{
  "rope_base": 185000.0,
  "bias": "none",
  "weight_decay": 0.13
}
Each number is 128 + 24 x the weight over its row's rms, rounded and kept within 0 to 255. Layers, rows and columns count from 0. The size above them is the row's rms in percent of the matrix's.

# layer 2 MLP down, 256x2048, rms 0.0733, rows 210-221, columns 512-767
size [100  99  99 100 100 101 100 104 103 101 103  99]
[[140 137 141 112 136 165 129 124 138  93  99 123 104 102 125 117 128 132 124 147 109  83  81 129 153  67 169 101 126 142 115 128  90 102  78 109 115 133 146 136 175 143 137 158 120 112 144 157 156 124 112 116 140  85 120 156 118 131 107 113 110 136  88 113 100 128 119 114 130 132  80  96 118 128 121 114 190 143 149 113 147 152 138 100 176 128 165 165 114 150 130 110  68 138 160 108 128  97 118 174 114  84 138 164 161 125 142 136  82 122 150 101 129 121 121 111 141 150 146 124 137 147 138 139 107 139 149 120 117  95 117 119 108 100 152 136 127 129 110 105 155 130 106  96 140 128 140 116 168 137 136 130 122 128 112 114 102 153 128 139  76 123 141 123 192 127 145 160  98 101 143 130 140 134 123 137 121 171 147 124 157 114 100  99 152 124 102 114 123 148 127 143 164 136 105 124 102 117 134 184 115 137 123 136  86 137 123 120 120 135 124 140 111 116 133 131 145 122 126 177 124 119  84 129 123 114 148 139 135 130 126 119  93 138 135 140  98 139 109 109 117 162 163 127 121  89 112 138 165  85 141 163 158 107 152 120]
 [130  78 154 134 133 132 122 123 105 114 137 126 139 125 106  94  88 133 127 116 122 132 144 106 127  99 156 160 146 161 123 155 160 117 139 106 138 130 142  81  77 130 120 133  95 133 143 126 151 132 132 160 136 126 122 100 136 134 129 118 144  94 151 128 140  88 122 120 142 116 121 123 127 177 157 134 124 136 115 146 106 145 137 138 158  98 135 148 105 121 123 133 145  74 156  91 108 118 128  90 119 127 150  90 127 142 129 178 135 121 175 159 162 113 147 109 119 156 151 165 168 179 114 117 120 123 118 117 140 111 154 123 142 110 122 132 123 118 136 146 189 146  97 116 138  58 198  90 119 138 128  73 148 128 130 169 130 168 118  74 141 137 156  78 110 141 138 138 122 132 102 145 110 105 108  92 108 131 125 133 122 131 102 117 114 149 136 118  92 135  85 146 132  91 113  74 138 106 120 142 105 132 134 144 151 117 121  84  99 134 148  98 152 111 138 134 129 117 136 135 111 156  92 113 125 118 160 156  82 149 147 145  97 140 110  94 106 126 132 103 101 116 169 137 112 133 117 125 145 142 141 123 135 143 154 163]
 [120 137  81 121 116 134 102 123 148  76 142 108 115 137 139 138 163 154 141 141 165  95 101 118  88 112 118 107 149 118  98 106 125 138 102 151 136 119  98  85 115 133 112 118 118 146 112 138 161 141 130 104 224 111 107 112  83 103 144 117 140  80 123 149 155 100 115 161 180 114 159  80 168 169  84 118  86  96 126 136 104 101 135 113 143 109 113 120 127 127 146 134 142 131 181  82 110 174 117 120 111 123 112 123 109 127 105 169 116 131 127 116 134 105 121 137 135 128  78 155 150 150 127 113 100 146 154 130 162 130 127 119 143  97  88 125 144 128 137 113 160 127 111 110 121 105 120 105 109 129 149  97 154 108 161 148 145 112 125 124 117  98 117 124 133 151 124 116 116 114 111 152 159 127 133 143 121 108 144 101 105 123 116 102 101 113 139 147 145  98 116 106 134 189 104 121  84 132 103 114 111 140 124 112 132 121 130 102 119 119  85 126 198  99 169 121 124 173 115 133  74 159 135  97 119 116  90  82 122 126 129 150 135 144 129 128 115 136 134 112 159 174 122 132  80 106  91 120 136 120  98 118 122 163 130 121]
 [148 121 129 117 146 167 115 174 149 103 130 118 118  93 122  74 139 128 140 143 129 116 107 115 124 105 129 110 151  77 110 131 119 108 125 108 126 139 163 176 133 172 109 108 138 124 141 116 134 122 140 127 116 104 154 121  97  87 113 127 107 149 154 118 102 133 106 122 117  96 128 138  82 127 182 110 172 184 193 124 148 114 111 134 105 130 123 124 141  93 107 123 116 122 106 128 141 120 188  98 111 146 132 120 138 103 114 129  90 121 132 120 140 111 120 136 137 141 119 178  65 132 147 135 117  88 126 113 147 162 127  88  86 116 127  91 164 112 153 109 136 108 132 161 127  98 145 140 105  85 119  76 147 172 121 100  95 124  84 121 108 123 138 154 142 147 123 132 120 114  99 154 169 145 146  92  92 124 122 155  68 123 176 122  71 124 130 148 133 126 141 168 133 167 166 140  87  98 117 111 117 114 123 169 185 119  96  94 112 155 121 154 142 100 120 130 101  94 160 123 150 111 138 133  46 172 111  95 131 124 139 131  76 110 122  88 120 101 122 169 111 100 120 134 110 175 170 104 126 145 161 112 140 120 107 112]
 [142 134 132 124 133 117 151 145 132 157 161 115 101 159 121 135 122 136 145  96 108 133 167 107  96 140 119 114 184 131 119 169  81 112 164 148 132 150 155 120 114 142 147 131 100 159 134 105 170 133 114 120 164 159 111 144 101 119 124 107 143 142 162  85 123 100  89 154 115  83 120 123 120 110 130 108 114 156  80 111 161 149 101 132 132 129 169  95 110 162 124 114 161 116 116 103 121 138 138 113  87 108 136 171 135 100  88 167 146 120 134 101 159 111 121 119 141 120 141 144 105 138 138 112 143 140 108 111 156 121 133 160 128 125 172  86 122 136 142  95  93 126 154 115 157  96 103 149 107 109 124 155  95  98 158 133 165 117 168 101 143  88 138 110 127 130 149 132 111 122  83 133  86 122 157 132  99 166 147 130 139 132  99 114 130 114 154 135 113 150 130 110 137 122 134  77 141 101 168 139 132 153 129 119 113 134 145  94 155 143 118  90 110 121  99 152 110 140  72 120 104 142 146  87 141 134  95  95 111 144 140 135 120 156 104 128  96 131 113  96 113 151 156 161 130 117 161 119 126 131 179 113 151 133 170 104]
 [140 146  98 120  98 101 165 173 155 146 112 118 126 100 115 127 157 128 120 107 125 138 126 120 142 114 162 129 116 150 111 116  79 129  85 126 116  98  71 125 145  99 196 187 150  92 123 121 140 153 100 100  92  96 168 154  85 127 103 143  97 138 124 158 132 145 142 126 132 166 148 146 138 129 134 115 121 133 165 134 161  84 125 140 193 107 123 108 117 123 139 120 126 145 160 138 140 150 188 128 136 123 121 101 111 114 129 142 114  88 153 102 177 123 162 108 137 164 138  95 179  96 116 101 165 123 126 123 124 138 148 110 119 148 124 125 145 121 141 118 141 112 133 170 108 133 190 141  86 153  83 125 122 121 102  85 195  55 127 141 124 131 130 139 116 135 157 124 124 116 108 142 141 140 152 122  95 107  93 138 134 135 138 145 143 103 126 122 129 152 146  73  84 130 114 173 125 170  50 133 130 143 121  95 150 122 112 142  86 133  90 158 116 180 140 124 130 113 130 158 158 141 123 139 155 105 139 116 114 129 101 105 139  87 110 128 147 130 122  77 140 120 118 109  92 101 127 191  97 125 118 135 100  86 142 139]
 [147 113 146 137 113 134 129 189 123  85 104  83 121 141 150 107 146 123 116 142 147 169 131 106 117  91 143 146 154 100 113 122  87 134 125 101 115 116 139 150 113 144 149 159 178 110 127 121 106 142 140 118 135  89 193 130  85  89 120  65 103 133 174 153 161 131 117 154 122 145 160 135 144 113 129 138 144 127 129 147 110 141 148 120 129 154 173 126 177  85 139  99 129 132 180 115 132 105 144 119 128 174 189 161 108 119 130 147 135 128 135 126 123 103 157 132 118 126 136 109 140 122 155 140 132 114 156 108 166  98 132 140 118 122 146 113 121 113 180  96 136 142 154  99 147 117 130 140 106 147 163 116 154 124 148 157 126 109 123  76 136 106 127 113 155 112 133 120 134 105 192 111 111 129 106 179 128 142 126 166 150 134 123 159 147 147 166 124  76 108 153 114 103 143 106 143  96 140 144 107  93 102 130 123 117 143 158 113 131 155  95 130 163 118 125 122 106 125  91 124 131 129 121 125 101 114 167  96 122 115  93 108 136 156 125 140 137 115 133 136 102 183 142 125 175 132  90 154 148 149 139 101 147 170  97 176]
 [150 121 145 145 107 151 152 114 160 152 102 117 124 162  75 102 139 120 114 151 124 128  90 151  92 125 119 138 117 139 109  94 128 102 129 124 135 165 146 117 168  96 136  85  93  88 152 108 128 154 118 114 136 112 158 146  96 121 101  95 111 143 131 131 125 118 176 134 128 145 168 114 100 148 153 133 120 106 111 134  88 134 108  95 123 117 166 119 129 111 125 145 131 154 104 124 104 151  84 103 156 113 135 115 135 144 159 169  95 170 161 110 120 142 143 105 123  99  71 179 128 137  89 129 165 115 108 163  86 135 133 111 136 129 132 168 156 111 148 145 167 136 103 113 100 133 127 111 103  93 152 111  95 154 133 118 139 144 132 147 112 140 130 149 127 143 130 127 118 120 123 117 132 132 132 110 124 181 148 103 170  76 157 139 163 125  82 111  90 157 118 128 135 155 145  99  73 101 115 134 122 110 106 140 129 131 122 107 114 130 126  92 143  89 139 138 116 120 110 131  82 119  92 144 128 157 145 133  82 119  72 132 147 102 109 102 127 122 131 137 141 134 143 112 169 142 139 122 105 148 146 147 104 125 163 165]
 [130 136 102 112 130 126 156 134 112 145  92 126 102  91 150 174 127 151 155 113 120 132  90 104 121 132 123 117 110 116 112 125 111 114 133 141 124 117 108  96 117 142 175 144 112 128 109 155 118 110 166 153 121 105 140  97 112 147 147 137 113 109 104 106 107 108 137 180 116 142  88 139 112 124 143 149 114 150  48 116 183  63 112 171 126 127 162  95 144 157 114 133 109 137 114  94 133 133 115 108 150 121 119 134 131 120 127 140 156 115  77 162 121 158 149 179 126 130 156 116 144 109 187 149 130 122 134  96 119 119 107 142 119 131 149 151 123 120 151 130 139 149 194 115 133 140  90 134 132  89 131 154 124 149 134 141 132 127 161 126  89  81 149 170  66 151 140 125 134 130 108 126  91 163 131 112 149 129 129 120 141 109 149  77 147 126  80 141 131 148 106 136 147 121 139 143 118  77 126 141 124 131 121 124 122 129 113 121 109 132 109 108 148 101 143 125 102 104 115 108  94  82 139 120 123 131  76  80 178 156  91 102 113 154 167 161 119 134 114 162 143 170  99 145 133 113 172 107 100 131 127  82 109 129  96 152]
 [143 124 121 101 125 151 130 136 119 119 169 115 138 149 126 152  86 137 138  81 146 163 101 103 104 113 142 112 150 179 143 165 141 178 162 141 159 142 111 140  88 111 141 147 147 130 156  91 101 151 146 120 180 122 140 136 130 126 125 120 143 130  78  92 100 124 163 123 123 115 163 125  91 122 121 128 119 131 112 158 149 124 118 130 168 113  80  86 117 114 119 138 199 129 109 161 131 169 169 119 112 140 134 202 104 110 135 127 105 156 108 176  94 185 119  98 105 134 135 115 135  72 133 109 152 121 119 148 104 151 119 146 121  80 114  97 159 155 132  92 140 165 135 136 132 145 224 173 137 119 168 117 112 131 115 120 113 177 112 124 140 138 128  88 128 120 145 113 142 151 122 169 118 116 150 108 137 129 130  82 130 151  94 173 113 108  94  97 119  99 132 116 107 120 138 119 143  77 143 140  94 123 139  89 134 126 136 162 144 124 181 120 115 131 101 123 133 121 176 110 146 126 171 121 118 127 117 157 122 114 155 123 121 106 140 113  98 104 127 123 137 105 133 128 121 123 138 147 112 157 156 140 125 177 142 126]
 [131  81 105 111 141 123 106 143 159 102 156 136 109 137 140 147 140 138 123 157 128 164 159 113 126 186 114 130 107 135 130 135 182 125 169 119 118 136 155 157 116 185 133  80  68 147 118 101 102 116  93 147 136 167 125 124 130 139 118 114 139 127  78 136  96 162 132 135 141 161 131 133 129 142 136 139 102 156 124 158 130 124 125 100 153 142 148 108 142 102  72 130 106 117 104 147 102  98 147 143 116 149 143 189 140 156 147 220 126 157 136 145  79 144 104 107 132 165 125 167 155 127 106 134  84 116 101 121 110 148 162  94 108 129 122 111 162 123 107 143 170 130 112 104 118 133 153 118 140 130 163 162 106 120 115 131 158 163 159 134 156 136 108 109 139 129  62 132 178 135 123  91 115 140 129 145 166 144 144 137 111 103 112 141  81  98 124  85 145 106 136 130 100 125 112 134 124 130 118 160 161 127 127 183 166 176 150 106 126 113 101 122 118 103  55 122 136 109 144 150  77  87 199 114 114 124 107  72 133 123 135 192 124 123 138 104 110 120 142 102  79 107 121 158 104 223 115 103 139 128  86 120 152 112 107 126]
 [124 112 164 123 153 128 116 162 131 117 115 134 127 129 145 128  94 128 126  95 140 132 125 180 181 174 143 158 152 154 102 122 135 138 107 126 137 158 106 171 109 100 143 142 160 120 102 131 151  80 112 131 120 148 144 111 181 129  88 125 128 134 110 143 136 118 126 139 123 107  91 135 120 165 100 155 146 149 151 111 136 109 141 172 118 151 140 140 133  90  67 137 100 139 121 102 112  95 108 135 121 153 106 140 121  96 148 106 112  76 127 114 100  92 130 119 140 116  99 130 142 127 141 117 134 112 135 123 152  88 159 148 126 129 166 104 131 145 127 155 110 149 184 139 160 104 128 126  91 175 130  76 134 187 130 142 109 156 107 102 139 156 126 161 111 133 155 150 114 177 161 146 114 124 159 136 141 119 120 139 131  84 108 104 150 116 114 105  80 148 138 130 127  90 100 144  88  95 131 162 150 118 135  99 142 132 114 118 112 120 108 133 109 142 147 134 124  70 128 173 153 115 117 112 147  72 154 160 156 153 115 139  97 110 117 119  87 111 119 132 197 102 128 148 163 158 150 134 150 121 108 116 101  95 145 161]]